Part of a small language model's weights: RMSNorm before each block, a variant of Adam for these matrices.
Each number is 128 + 32 x the weight over its row's rms, rounded and kept within 0 to 255. Layers, rows and columns count from 0. Numbers have three digits each. The size before them is the row's rms in percent of the matrix's.

# layer 2 MLP down (transposed), 2240x832, rms 0.0387, rows 967-1038, columns 576-639
101:141160121120072105177128152160179062109094192103088085119128123126110132146125113142167109161187122131195134140099133067103121146113138139116118192146145137071139158120116135147045082176097152
095:100156155110096150052137111152110141139121163138151072096130058176084152131163080102082145107133106114087111164158097158138158173116197166076107136115110126164137127181117114139108139137127136
103:071134113132185126146109132091128114181134120120102086112124101122112089092118119113175112133096137161132134067152070117102169083124172189131146181178135097133112150124121167095119067119132099
103:086093184140160179116190131087149142089167136081135116125154141118163118139150106086113098063106096128159118113078135063095167139145113074133120142169116165108163127110148150160161150140104192
107:116117101141184131128178123135117081179089124149115164202056100148155160136136153106143119136140158136145171140086157109186170116149159131116141153188071058145114136150114096134147087095143180
103:142148145120057136060150115160094175108084129143115098137136176150077143096143106122094108102148122127112133097138158130105117136097121140188163168091193117152104171152070143085089132143153140
105:116210118107174125081109129132074127155082096088185097129116105162134152144105174087162138100109147156147140166088141133119160106078127079149132079147158114133158053120121096153176187208129144
092:109142196134105088134133126126111158085147096164158199098109118131146177139134112188154106123149115119111146116101098095105105156165099125138139140193186134139109101122142177123083078133138104
112:098179164148141185104242134122112145111133111156149135122111110123086152099143134084115144098127177116138102136078106121093147134140155127085155128177191131106068080171110061099187105125117183
095:114156130095120108115114143125161171140083120118093092167135178193152106112102087180186154140098200104074110133132152116110166075116085162174151172125127143093146094154144128168152131140104062
094:104065105110138164117131171133075145119146102088150128086160147162091121065142150139114155144111233142138041097115100095161100113136136147124159125129199144129124132171120075086108084098105106
093:128114140196052113235145149086192093170079123131128161146085108125112110072129144156055118147137168158103155130194118182133101158138124157104162132107143098154144100193096165170165063130116170
090:109122168122148142147150109222135066076121082125161137137110085130135132127196142096134091101120134192116130114140120126191117103163102084103131139128151132040086135167191109138137109106085126
097:144099161139161107124123119141083105192168094215140083139113182148080075185133166098126151134068134123149147147149130135115155134128146123171155130140113116183129154157155083098153099122154148
102:160098165064139171131090162178166146140082126125119111117163159041088100116198144149134113123224072076105109123115102120152098117112106154114162155033031161079114163138147153127126125109128211
100:143150090128116124110177101107126116151123152158152096158143189129168166087037146127142065139061167125156148135138180099137170114116127034131123106082144169124152081169145143117098151153143123
092:124055112114161149153144107158123105227168128120106070162111081115084117187167121124182111191192159163100096126151122126237149150088127136145158137113175149100110124153128081108136143086132127
102:135108142148055115067120112103116080148124153127146132115140173061123144135098149134173119115035116141146095134142127173199135116146153132122112103146126133156156181096121158175181068119146159
101:162061139130188174186099125079162109136090085113151107112107144148150080164153207111123104158188096115118120214110130141162163170126086140191140145087091137094175119093103169137104112165080114
099:107099069158108100158160115128134098091123110119121138089133139125104124162164131142159146115170180061100137138104144085158119101105159097147135150168093055157119047054090123113156110091134115
105:103182170124072159130080074140121107089088132109154116132075129056158138139148140129094051122151123074120130077144121083133134068114148123134126138138170201091129114143124099125149179113086157
104:130105152139148162139088128125118089120156169118097131127139134126126136092123115119116201171124096101121137117155093096153165149106104103099125107074120131099154117173037169124158171119176160
094:114110109204111138138103168156084156072164163173086148136162160103158121140180099185134099146139117144119112094118064128091193154086115119119091113113161168177139137167099135153111130111116077
095:092081140139179174165099156198071172208149081134110143149182112116118125106138073133135131192088144031051150071127119109107110152144128154176129135145131078103106080153102112111132172139155132
102:114139094112162127143118101128130166125107115137116076172134203097145084209135142116073180156154166085110123105134149142175089089148139128055120160120115159131159061130082113158122119123104081
100:076131110129141112145062132149115155155109143120147157108175155083107117122168194159085115133091103160145154107112174122097046141137094145159154141070090113123115107174099082142102149094107097
099:118134167133120126104129193165110135142162161062159134111137142130096130144084155098130175150141156142092142138121093165103167124162156110065101188117125147135120097161161070181148142166144193
107:116128113143100119166192132144137134102141130136118148127142051069130163137185145164126102104162087143140170098167110065179154142157117108178108092183187137210097118104082149144095139070099098
097:135133108204122164116065085139091085171170088135080099154080116116137112122145083161102128083133090145093060156112150095156135139100167105155117119166136167143169147111112138123133150130172088
102:197145170109130075100119134114094152141171103166126105136096128163150079134105150214149127159138105168173136176136153177123139181169122161091175115155102134081086117111113105105136142134125140
102:100109085148141144155161127165122155102153118156152158179126157114074114152065141124091145109086118145124146154112113108132110134174171108061121158124109070153083163134059099142157124197208137
113:150108096124089130154105153089167138145091117081069083097161136185074154119137110143080104134104143064142135237136189126172153175134164070120129109142153189168126127111121162143113172128173088
102:158106204095146109108140118140126139183109130127121099134149212117112095164114149105105102118114114130135103149139131117142163158075130176158117120109061099095121172147072133146131137148074110
100:162137174185089152119145137148147132168117086135088119106168100121134141156117093151065105169161096190165187119098114121120160183151186134154107103191122142127162131130118172151112126066144102
100:166115131111193155096154145124156190166101134190099137139142161159141126062089155161175099153111120148139129193080152139138121161059031107175086076082083128153174144152095100127128119153147143
101:195127160093179118118110182151140108105133083162114182123082110126128145161157164147095122188129074122073163134092146121121103117200160119124143131146137128119174151122122111096127115128071083
104:103112133092156197138127081153104151108139133123156059115118110153156057154143093104192147102170079130180152220146113106090126114166113140109129116169160189128141139166102158059152133105128110
094:108090130163172105146138183151135140062129131140103092126140144086085143134127165131087134139109116128159138167142101148073147137195148135063129147125118152143116205103103108098130089182089160
089:121083191144131094114140127122154096096140119118095191128185205163132135102070104100083148168112092158130070176121136181129103145108176084098143151059104128051189101105103119131067168141134157
092:145093130084104099198163078114163103184110127116026085189140143126156103122123133105120171149121111086083116114114141140177114103085173173131180171122091135177123130116101214116062143109140182
101:095146130057103107155117150111140162152088106180097134180114163082140152071134149106102088120152201110127157127125139149189077172159103131153159165138142093162113143141178145152141152172080140
099:113096133146160172084126144107099144100153148145148101141092172120112106146114072126132135166108131101163160170148119119092147155131159122108175179105157131097130118150103189109114142170131107
103:162105127113199135178088080143151166172129133158074077129062109113108111165118107114127156125122113125095132143107174144092040140148110182102164096160134117125144123123088125100167176121119131
109:177140179086111142095144145150128148108129117134135162124103061102123200135174149091141161091128122144091144088151073087123221099147106123145134165117170142116126125138206116112077188144091094
097:125072100152145163132127117140105147176167095144063116032100125130175123069222135165178111173178113093145114093151123115166150057131133152170125109121142155130118130177130161129146118137141128
102:089167123094138121136104132116115158117141128071122078181191073144102125135116173144121101128108145050153159191107201156098114159091098081146118105151192104127075059088156117119096183080133085
086:097144128163123156060151100095137134146091125077107160115150113155103120129109129173194127104089098142116075093122145177131142078129125118136105124105152126176120112112126068141176161145117113
094:131151106102145101048139087149107093137127146126126120123091082150121148162100113153149120090083136160123137155183131133050128128118105124151146129108106143144095126139100151126083143190127117
107:120114162200098120143145053107162108181095137119116123137126156209120098104098139130122145068108130125156087136107139076104101178065144134123120170103095104057105086107141105154170104110184113
093:114150151093150124068151172089129113098129168153177123083097152072095137136056121111119160207128122146151196123149135131112101084125091113139169140085054153113138136185140115144166162123128158
102:084107148191148073134129091103133196156156148179135145134133121075144148098111122144101159116112058143106171151103133099150114168128078131123110092131124111150103162098037105077138116090150147
101:098120118149149156102171167087115200073166118167126072149123068088107178113101132122085160113066114109153067083093120078199138108159132153127100133177138197150153173111123131161122136129201103
099:156107147064110174080159145137125167085140150090171163117131117129117139165071092182126112097142106167149092087160160149121143158099122127107129098128152144161163142087114143191099133138079122
102:067121126093203136189085151157140176115167053189127166152120119089129135122123085184175125082096047144116095088162141116135096080152137081119106113070080079102127144121110139120095153149161141
109:105155099170110084116133154166141094174186151098127134084117178101133150133076207092076128074127093131148144157063141133066140072053149095151119043121119112085139096159145123104105161124163029
097:158108084075133128112118144170111096146153091104091054080105129153167043156072129098118184133121179120169073205162200109111082090131150148155119127137210165150147107079140162146118133148152119
098:150135147140127090113141109108163100143145108140110148126141114142136158089119179169133220097183094152096082067135152141074126091184137165022111099134146136134118143142145125139132115077106131
103:101170074141063109118140136128105124131128180154127128110127140070130182132140024205117182154178110081092166143092103121158143199158182148090137154178098151156139057069094098106083182095132080
103:123107137139177132152095159108157141167146118158069117164146083067069153138152142142106089123093146140155130113034093182163190150142154161126127146143148125114152187118111110091160132128103125
101:140157117163106125081114115107118138091165135136125087158173119161205121155130094154099162134124115146119143167134100176222148081114159173160137135098118182150081089154163138135158157079124106
103:177070161138066113132085157103109140132101138122140106125160118151082147195121118085147119120113139105159180191129127202159144130142153133147100127121074066135097153138148077139153074121098136
102:140146109142177123135091166140079123119059080142050142116102132123104108135146123091157135081180080143170091141141185075130095130143128111182112137089087147065121080163081109094154159206105116
094:134035136159160093162111148119076097169113123188146121121173056066139123076207157132088145116164100105104153093151112135085155182179162178142103100097164122143133117123124149128120110103102091
112:130127141139134122143117114102067136157193103122149157142095095202127051142137078168181156122157095107154124193178107133100165131140131107153123156157157161085128109122064146169144142096112127
105:178131139202116091149135144154089058171121139097092112155127135130086100130131165119172130098096068187124041135121103181179188132133147165131146099130128130141145125097167123188150144158169098
093:146087142103111152141240074085114146133121142155133119138163190133100148150087172165087127147157132160065101144118088109081161141131104155147153123174126106127195142096118115091101147109165176
092:140111117094140095143109169112182111102141110082111156075211077147106152143187151109104153092165148131149102100142121111110098068074118150155154131118149170175141094111081109133070121141109164
102:131140143115144138125144150122161086149158085114088125135090119145163108150117107113124120073129160157145123131113108125142124131120145105116111194091143100092058099092130110095115137181080096
099:120147118145142101173118106159128150153117099147089150121110106249135158116143161163140131094129129157063109142135139148129146120068164106097124177157139087142149109048085147132130134112149115
090:109106126120115123206110145139146114095112118132103118111167205170171112132061131141222044215139067114093157172133127128120105082145103139130143188153094172140142098120121083090076159155105109
097:210080118108101130115119138143184083150165092121133085164163111080093084192075144181150108190154076062122117147103103144137137150094153118095153084088113110176144122148167131149148159177112120
091:070126071154157136109193115170140101153134087102143085133140133097128125113125100112103065148148064146180117111154153122112129131119031147080121098150164117127078178101092134151176137079083148
# layer 2 MLP gate, 2240x832, rms 0.0424, rows 968-1038, columns 576-639
094:138094132112104123103100161124171114123043117098072094134100152176162164100084141113133108141174122134143108231173130146132166188124135090161048136126172147179119157131133106096151188169169128
100:144146140126196127052130156106117138117108159118066096096135109114101119127145132178165139107131137115076099088154114103104096102062202159141088122113140148137154107156124116122096106115094165
097:111154081123157114099131131107068075119087109103112105109105183150131070130155186188109125146118126088093113114163132116097116207118123209136126119137136154092209126142108174113115127134172065
104:077115107171157174065100157128124102109125159154120151077092118135084174095053068188114148102145128142110091165124125115103151165099125033106113140165149095168089157119210090205113151190205130
099:091084133136130109087139125109144105142085109108141123140136182126089161124130128147102105115069114136089093114080137042070085134093090139136152135130136133118124143112120101128073096080093084
104:157147079123110176069049139116190076178139080143188134136072125095124110106126138097172159121136105163181159132079098177094120097101118132157097121153148102092157094061146159182143109118221102
098:149137153144152123131150127133098172090161125126153175120090080130110133088107088149127102115106167116106199148187135133141113133177121164092071119098134110124122136131178133220123126115123108
106:086140109085168145092163105127154121093052096097176120118083134081111129122132150140108145141139113095107113136159131102136128065141152093164097149088131153134146126123148110089103150147135134
090:165113119145116149075124130048095095100167168143115153157108100089189127172214178121053134117194178150148115150199089122160072162091195076096121120140148103152158137114175111136148186126124131
095:069142106127139142121107147165154101098081132138115101117139167173080079118087157136112139175169081123141118113091145098149163109128143070120151163119193130190159142205101094160094169093125100
097:162132142206142125108156165102109132100102108095123127068101133127160112161188193113146127168118131093149065131114134091131157088171140120145180194073089164081134175086142111144166160165159126
094:107137191134137170094184151124134106124147135098101127118120096117079097083165114087157123095116140156121130109143085102142126089185161081060147118163156091123110111097141099172174134066145139
103:120095131161095153158078089141129141074116093119156120147123087146082135169144134143119077114102116074077136168147108109169098147086052099104118120129155148105115079158145122092164057160184097
107:074168157156147102167118083127140072116102096191171121198101096165138119113096147031109144082141152150098111099095137113077116167221207128117094146180206121156187135168143139105127122100141148
101:101135120150129129085152044076119122156117139112158079116100122126149100130147163153091062083066152096127174090126179087122095039194156097088135213145134150157135078109138154144183120146136106
093:134108129155137127111129150059143155025120100148113184177110155139173119119165166158144120075105114131141187166108096125074129140099138096130109117136189128123169132123131157169151101151159113
103:131152140152093146070137171143102103152148163100113141112204126068114151174132121134145118161147118057076157167122137084159130143133130097119133169166069140097167137111161113143234223104074127
101:142136187156134145134107128082140183143141079122098172135159152154077110126174168131106127126109143150131144220172147059119117145060150140126173136078116114064171142109129124136173087175101118
094:136165179167108118130085130113068173121201117134147145098186110118096147064113092137115143136101115177150132046167123156121137131156101170143109099123135183089114145153144172146117139162102255
102:148138144088133112116108130148069144140156134073130068154093131154150157089199119118141129155139123082077100179074135076156125153127179157142127128107101151109121078118115114107137172140101124
104:069119129125129146169101099077114123053098147149143122106048065101116135162114149109123153130188128147136151138155104128142142103142119116129153165110139147131166123098089172111134106154216129
094:118151087124079127108153110129131116182095167133102176123120111160143150109158153088086178119114161133121178149103153177117118141188136167150128154179143136077130143092183101168120110139134176
100:082139070187098081085097092121167140138085134186199151158114183108168170108105139130165117074078139123174100191150141148201160150113133205113196122103100092127068140133157093118075129087126138
102:083130077144111122131186125096142111185125136144069142102175174148143147146094138073161132190160134112149132112131192143135128115095113156115158142162110201128088154119083128146121129056114125
098:106133097173139126124121083137149082147123150067111104083109141122154149136189117092121131180090113130130162047140175106128131144110138127079130097123082174146135154111183109059149115150145145
101:107134125111135102166125113128155130176074114126159142135161106130113084117132130134162112082148071130117141092188072168091111122173187152150097134106134085108129102123107128132141148197138119
104:156148085121082121093124130128086157128167169112164142104096156105148097139200131082158165127103158098157146129135127136051190119188106146138094168163163128087132123135138167174201093174145136
085:109121109174084206148094142096057116098122158121053082117118190123136143100134118141109118121155100151145065059137109138126135111060182119127109133157111185149148084083125120109130178126182104
103:111144183163137104143134104089118153169163138180113083093068133093126080179143182164109081143117128200162119126136105144103132147120158060149115124155110154108122136104130187173147072140148107
100:083090115144185153111129168124150091148132104120138149139156195120150131135121164113110173132159109167113118172066161094125097118055068075100118173098118173090145122121134100158151114084188150
109:124114112115090142074088097120124135133088159159132138127148155124144152103132112191159082093171120108065140126164112111135091164096085130127147174131100159105118085157152159109174170148133108
099:113127208162128134114114129074167131136177084075166129137148137121093164156096099121102186111168146105169130129116178147156117141086113084093131197118150120111105100098108120158144116086158143
100:114099059153119122133103147075097122095100142150128168080079111140102117142133162133118134128148087137094135073136155101155145090167097158106196196152110181134101134105119106113148122098172170
111:108189199179109230128111165138079114106171148098192077138127103110138150156103145116086152083164134061109209110153088120162103157070211094159145099136164114060089058111138110129082084159151094
108:168129108203113115147099117124102083133078166151152161105108114086124160113109107026100178122173137073119133077061087128131167137152153126156112141143164106105107202064135096143104126163138160
105:101209130141103080172128113125113093086140101127147172059104128139170117103162155125093083168145142149099097172153151211075117100140132093120167124106168146201166075098117179154177108135096104
097:154176098145142095185125063092136099187092108072128094158059125112152146166154113118063106169119124117140104101084157105121157109095085079155092115141068178145098113153121119122144104143133173
088:162116173147062134125159125107145146095129132108169078121163205185159126127073127151220125187135128170081049220130148181129140142117165071120170157097134161100180162098137154200128197186162145
092:104094092126125138118166126136174173110147137121089083166160127117156146091096138081085144122092137055095103151119161090124139151146111129153188157096090124133171128129163092185140124124160146
100:199094162149155156105096118103166127120139112131104181154059118089129146104146121125127103092144167126169141112167127079107148153148164115123145155147172095122103175125163111151168082152145136
098:071137095114120143108080184123106122161128135108110085148081108116140192144086096130171144180109166114191084106081103124046129155135141154137145159164192147102107145172111167170107105116135086
105:140130126124134160144062150145061101194139142065128094129165086147101129105135172157089159107201133123126177118129121100067134123139151144123143139135128159066181142171114096150144111138167101
105:143131141103151133061105159155086087167114091112117133145097076145135072143133150129143118096119090102133160116141088107075169137175186108100153178147104132087098112150126122088199141142123152
090:092147149157163118107086117131107127102126139122087119057186132154130119111148179138139110119170116101171107135172161117116105105156157177112122094119168144155096093126145120124144223154143111
104:110151159178165110152116111084136142101140096187171109143111144079180177151123132107159178132141192167112178103054087097121134108129157114104085119086201085097187129119127114112128105104159106
103:160132107101135072171166114131061128100173167112225080127180127113149168136125152059170072128137123104121177124109145108127115132157106122118079140136092146104115160131164165151125168150113151
085:167129122163140146125128170148140128123154149085112171141173129123082159072156142120107087182243124126112143093100128112123136109151169097118102114178110154127160084182151133172164167168160150
104:101139138089153130095092079082092181121119131077085133118158092138161153118148129173130142165125084129132134139169157073100125110149172141150136141150154168157128119131098197106147141121104121
088:141097136180152111171125099132108164107112086087083107189175171158148132153170105177128179147116102167153082098164127143145109165147132206087145119135188119093108112106124154136095128147106138
101:128154125119114117117125108127135096132145141089167131151182064097091164133126133114176177152116129142121124155158109103143147160089181184136055135131155067168126147072098140128092180155205077
104:124158156186089172115169060100159104119122116122104117166105124152128093167119135062144146106170133087074156099140120106186164142057156155134115140089206097161116170056076132103096160044181067
107:094123131141101082164124173140110139114133119150135129163125058060116126208120109103135141220134109083134119109130092106130138150079096187105148122108115126093140121117087130095152136099078169
093:103136199112181089156076159137140190058115119200108152075145077115094132091145101160088120081116092113108122116148118139132145093146181106137126131089131101090105122111141092152163130143144177
111:140108138185098103053155158090113147119104132149139140102147125141130135104225127104112126111084126163120123150075189129160138140090149139124171138048166129152093088155118142137101142133144104
100:058141129132151101106084124104138148117085150124115163108135116113125103107108186182148152091109101162083142076128067129152081157169107132103115146152065073137153169099181183084108146073084129
093:157121102115111135068122156121158040096112096106149121166141124137123122110090106149118133118164112132109119112165155077108181115153153124108088116061131134144141086125118231150132183142154107
097:159166146169124156127151117150146061097140162129117145151128170141125109122131154167062115129200074137161126163146101126087160139083160100143100111170182115178105067076139135114104107159159203
106:155116174126153142097180141093118170118120146142007080142171206107125147129113152117159185161156133107171105107144114089153120127100079171112168149138121153092089113183109109135148154069127179
102:116113109111133089130105122146102136099104075108135105118172103129133125129130100117123210142168135159089085146157113111171098108055116126153054147152115211151154071096044109213152175174122115
104:163120152115114166105153139132113131140096148079123097153117133125129115159161144108118088114097189106103089145098098092109132157108085082164084100142200141067106160153072126096170108105173172
106:176144163215104109096141148114108137092116156182169175142076137146127095157157179126172185179083104105123181088185127203100062183143132123136156141108159062118102136104124095131120080146098145
087:154104141152131107125084124090109107199154142155157098093143088152161112026183175119115049126153106091069139102151100179084123189127185103117112135104185102173171089149185175149184128164106170
113:145182134153154131134150166146109115113084125152101127098154143098132121115132170158178075107088117135075121101135145137138094182098102160130122080093079133129158130119134127157072119164064112
105:083108117093097190107089105168129110078080081129155172138112122114137129114137144190122088126135133081074157112112142168204134078152093160152131184159130148134186212139143164085155129165148128
099:173163161166108158107156166117147056072069091181187172122173055098151105152132096107147090112148143088149176112199085205112130171149154147130175097140132088144146054120163156131136139121099131
098:159102155194072072126150115126119139109137100137129194157111105105166099107182160000144103123149143129125152104108087133198141150102166152132109161084147114109141146146130137176136099135152159
103:152161113132142107063190146113114125061117110082133092033195135136135113138164163142084122154119118100163101174144210117111176145187108155103120112112114217122123144134128101180135116116106102
098:130201138188161100091156112083112129077082167104161109117153135173114090164131173172125103165096065111103087172183131157190154127136140163078081178079107155111194153130118171124108129166167125
094:132135121129126121119138111133133140098113132121129112168124063087169138093164128109090146106129113134063188107102158174181110102148180126114162121085066105097077127088168138087114118135149149
103:110118150102107148149175145129110122188142082128101151145075127116126091125212111119179181118151126129129207123086067108161148139136141137171142153146158196065147174120102133127150094124134065
096:176134167087093137098145118124118120030138174127155127102135139113148158149068158097173105129142144118096105095153134116083109120101135082129161122076146105134114143126125135135149116160164104
# layer 2 MLP up, 2240x832, rms 0.0431, rows 968-1038, columns 576-639
091:137085088174143082125124124123094064123155092128073167135090166171169052098099146159180094184148108094106150111112125119077152191132152093169122121126070110149122114132177093143175123117128106
102:165165115163115093106121125126112094122138138062161119119068136139169129145128144095101118108082128073102104091139169148056113075165127125159137130105123111141183137095138180179120137134126127
105:101113141066129177100130165128139127068183135153134172121065152118161125151160116175112100168126115076116125149126156141134116154054069166121170118096105154086171159107093160187090121132120097
106:151122113106146132175082168118105124104165099079083097160186129147160116118133096163068130104140103159137117117152149128073109124109158124170129119166134152131084111064131165163065114135098142
103:118096158192128114069148173137135166115150125110118133131096065163206102114133145166181122136104093120131115105106163188135144082182137078132153167158109174098103138073125054183154151179119190
101:102094112091123147140108161162101110143113170155054131199172161099116177128154136158142152117092128114100127094161094093059097142177111125120151138101130182159134154151054196085157100140101109
091:131069104059169180076108152144125114106146155086139144170145152134075114103075125143141109117160148101075124195080163133156181109078120098133157167076117112167110093106116170132123160113157107
115:143120160183128095145157191099130163054122076103180072134139096134106143102186146109126157094126121157120114146160138072155071163179228196110153127157140162118145138184106132156120126143093189
099:099144088127120115138077105077117150112160151129135120153108151108151120112142165154124153112142143119134137108125152117116113129169147104056159190141119147107201149156118105116135126126138113
092:111116103131149177065103150166110093130101131096108147163103126074163132108094090178147117145145083085116148167175124201130098175095160148117103090133118182098108101113118170108136218146116129
099:127088140180159101123085082118160108135142160186181143120094098125107110092124096116133111097108155098150125113130112085146140109154162126175136138142203142106173163113151097121137101139151114
100:053176104138119188139132106172141114116106085105102111166111142121114155070149127120068135103158139114152145103138128118109115120153155089121100111096160128157168160167174218153138153150141102
091:117161123109119164123104145082127104104113089122147100108130056174146127120156130170139055111191109124100179107149068069132106100126210145054128160111108116112127060148138190092101191104096096
095:127161151110140072135133098123132122133176095146149097115102077143110098117149093117101110120133171133072149152099121082108153179203156108150097088163178064118159054129080076149104134168113100
096:123107147185133119028076103148084118143091121114191188136115137077103181209173118103109082105127105124133111113114099155108124100155147104147173119193108082140128127113121146154195130136179145
088:098166107126146131041126134127095099120095120094143152126093193108193164106089151154112172090122133069125168142068162124133153161133096120141131111137118087104171195119155157157100110139122165
103:095136106148189121115082100128184096147099140135149094121111147160106109121132096198088128077076084177166116140107133127095119128136120090092159147170136139155142172101150116131141096121149138
105:158162172147151164104102111127122160105130109160145160158055132136146138077156147163116115133136081117133142123192128129126114052162183194139171128156107107072149193156142101148100117113112152
095:091098113111096123154163178115138132150147119142154151171111125083162170136071116074130096154106126101105162181100080163078124153135041132101134129092073144096132194134121087136109090153112100
105:079151114121137129139097146079153134155155136112106115125156208131115148116154189138147145100113177226116154133185146109148128138102078075086097185119160145087123065169054090121099134165131121
101:124117170072159137098157153122149095092063092128250059133090207121085140077114114098142087102071163123125134125097135212124166100075143176105140132135083124127105120161149106110098115106151139
094:085063091112138149116151137140099114194157153108162157194150120108079127114143126113133106071121124171143073144187091180105140168128143115071135099157131111191063108067130129193072089105124116
089:185161143167110103154112102108121101070189164152152091120111132112100161140163156150097120113129137220140085157119163114210119159123139118111135142151145156138102149094121092172108150138082121
104:122123174194166150123083133135102122119091086192065162110089147095130104096128110192134166144123069090114083127134140130118121183161135102095138138100135099113115094179133136077121124171116135
099:124123182133191096098135119107148126099103127119100117124056193108130088178142146102189158147135104117123117134164129110104168092093114165093165131139165138118112195055131139105138108056151137
098:210096174104123156100091111091118182113080116109105090147072146160152056040096110154138122112068126148148128169122143100132103138118129193132130091070097121153211136117117208088088126095132134
114:157121052169067082116065167149122132064127072115139122115158101126104081103101098149174127074151076153128139074171136143111105091135170111102139115172125080105095135118135130154099117125150138
096:155091133123172171089081093149111123194125097062139136154111069106129078156180143126117111086107172139069129145111144122140125123182127125144137127169153114134128153170141103094160157132167162
096:126067107129140172170139147110104079110084153111108133151108101095103102082127094067132169122113142120129144052093099135122108161090052062134073149160140181116192105115183114052126113138143169
100:150131150130083129174209196111128129180160162069109095156124190085153112092098122135135110147228145108106150143117102174177173140080222146113113165153127145103148097139111102142116113090124150
113:147150088158095151129130106149077126100084087151133155121125133139165156128156135095117139109118112087085090077104125117133094109207174181168140128122172075126151120138095128106138130097105140
098:127187175110090101119104151112116117079129135135171162111091119114141135192107120117107134155180192138153134107129131095107057162168111107080136114126148079097144136093101127121126148182087129
101:157174133097124135094130131055142135187136086142075117168065136140131191091189177149091094183110102093121079135117103128066193180130127146115136181140135160144133163162101166142128132090124101
097:111123084158095119175079109111097080117152124094138075133125082169134135134151154111129138123151098063189153050134154130111109140141196154129088124173140137131071158124133118112135147149128137
102:094153097167119129159125152150091130116110199113097153095137179082150169111117125091167131104080122054126095126090139133158133143124069171157158150139116136125131170089183075165051099076146146
104:149141158139127168142154123123166154172126124173169122136166150055129118090126140047101138130136178165166152071097111188155152121175156129118044120153201098137184104135144096182096143094097147
090:124102154121161149082104104109116184156163109088106122131117110104194118155147108153196140058081131125099055142088127076193134107127106097134122174081118131118133113077107114051136085182161074
088:157152053143066145073121129103148113114100159100093101082144114127104103078181139178098128132087130085138136109163129116166166138116111159097112138122106186138108077156099087180124162099166073
085:109097123139196175120123166146092121051135121112167172106110070096149147151103139097131142086161135144072103072126126080102180137170118129142107144152150160144149083149177074145152138158124106
101:127132149183206147070123141130075129161078111097123123135121131131089096173092174129094107118076120154097135143099107096073182098173143102099113129119100125111155118126115104094071105146111132
094:084112129153170078154139108167159072089144120112078138135127112112152084137173156121115134145160138146110150155118168118137151144126177103147093119119133166139067107181104119109124127095099080
103:095123118122169102101136114091118083094119107164121166099044141131150107113067166108108149117113156089114121101126131165121198110115155100155085159134165135125136185074123141214151142137089148
112:218135122169180081065176082150127156150072180172128187060126133054075169130116172120136135130028154154105085098106156109115172101095157061196201139121140120101116111134151086116082095163106200
100:150066139168077154156111130104122139151125133105124132140103094095148137082191144119149126109144140179100127059082123133125111131076097115207147141109182160126124151198099111077146124144165115
096:126083118160107116156145127124102130160120137136135196080133131128111093130123091086113124183116141209193097067137147111114125151143146148116189166120144135144154175112112137092125095149109149
088:092116125166128139158108067163113106136164140097123099076111108124109166155172163080117089178151123143170189153168114118159103127083107158115127089117146122142119100124143138093117113098126127
098:157106136127108109140139116159222142138082202101162142145153097150110141109142053108135126155140113121139180131135130104142148149146148103108098088188146160115160150170087102176165100163152113
111:123145180153127112117164078126138142159075157170140100107157161105183116126108127092120098131104181116150056214090142162116106140108114149123130135153215109087121115130079126117098141140166128
101:120134214124173138171141110150195153101115118133130126156150148102111139131114037160084155083154118156178177093117095154201107118094156111086110081167108102124147123115143134180125121093161114
102:118072150194133249139119117131134104115116127126159192141095178151143134133086154100080123131105129164151147145089118043169104150108055092141140181125141090131146151121096119132153139138167093
103:155112136105081114077083139151126113143127123125166173178080121107156133140148181156113164115152105117147210117158095194132083180107182081151115098085143085139136110113168190110133105125158109
087:142141129107148134104123138135141100154145081057135145132157134158086129161102120131153118186114168111147147159145122080155186149073150137153092120079128157114110171122134105151175131135180107
102:140169097140106137106118148122098068110139099126091139150129139207169140122121174068176109130168115143111144073118077108118115149089090061161103092120124138118161133143175137124087140134079091
102:096132106097133089107095137138155085153108086092140091136134118133102124164058142127130127119088141089123142100136141141096148133144129177107092105111170110102123141085091153139126137149111138
097:180223145104130129212179104096119117113192164142204147189126134144130187163129126135126087106154123167160161092110096157152189118051089123045137135165094147108116122127099088094089094139114092
100:130144168184167123141149107152120180182093095122039126155147117120132142103163119131096188136072103118200114097103106144148134100138141133163098110146155128151157112108137073147162120121156147
099:165134155143131117142105119120131122166132138114104101119144083187091165101178113133121118090165111163158139168036152089131165125132141129213151136136105117185120105142100135134142109126131051
104:161176143053112111066158170091117166056169081111170129175136101154161135151159107093077115026146138165144096133123123111141138102136183092105118103100133143083152107154109139127122082123095122
098:142167134191210126136133083122174117115124155176111152120084148109152089082091118129139148117111114142203122122074136112189123132103110076147104138095159100135144096097139117156095102113147153
099:097086140090129193125161125132155113148136108051086107134113178111205137108073156145146150121146142095138150101080154118128141099101082099120132124173147115089123112072178183171159117162214130
096:110113124165139131133124110176158147110154124060196063112110137127171119114097101118078173125119169150143136146135086151140147092160112120074134151124111118140102116133152170132100157153153163
100:140096085112127118161172116118064100099136118186093188129142130074125121191155116144131172144165143154112119089119121136091132060118123186147092131116141134102154109146095068083096166110123099
109:141088111084150141093133110110130125066136059082112070141120093101157194139145116138150143130120127128118131122091134152156149163072125144070120102100129152177089121144140145137096146165101124
102:151129127066134130139097136129100114119121132131182104146111098067175175162133126121123125107108169127179173122049135108115102129127093133093082101151106059098135139126142175142142084140104184
095:118200114133137119074063129153060108074134117186113109054100144137110096162196143093137137133111112079177141152142125095144094122167113086143134139111090127097099144148082143131168121116107115
087:112122122150130123097122133111120077132027158184154119152040150109139119086137100155150107147093129172086116123122134137108111176193121112091133162062114106080149130105206153055154117139165132
103:102159141189192163090134168149170133122127099109091131109122169142161069195116146172121099142171106089072155126107104099192165106099151092156134128138068067114143134124196121124127138126151168
097:119141139128125089134172133174081153150166107085061126158110120101110137115124105087109098150129122147133147147102093143136122151138145106125176106167098159147116074149125109150104199143100073
087:149155154146121186109149097146131092151124121137165137160092035117105146123147143118084155126144192162131051090156073093133113175135077104081124054155181086118082122137086150157127122122132155
095:095138160131155093070151100124119117160066132094112184124089193119203110110137184113119131076126184129141114129159162075116118115122087152087163161100163161124069127074045136102161149093157100
089:136144161129134110129097125107115191164184097139118125137058103188171118108168093175139163086143168066060157103116121122183129124060184113183110118137111154136173094140149094152086103119154160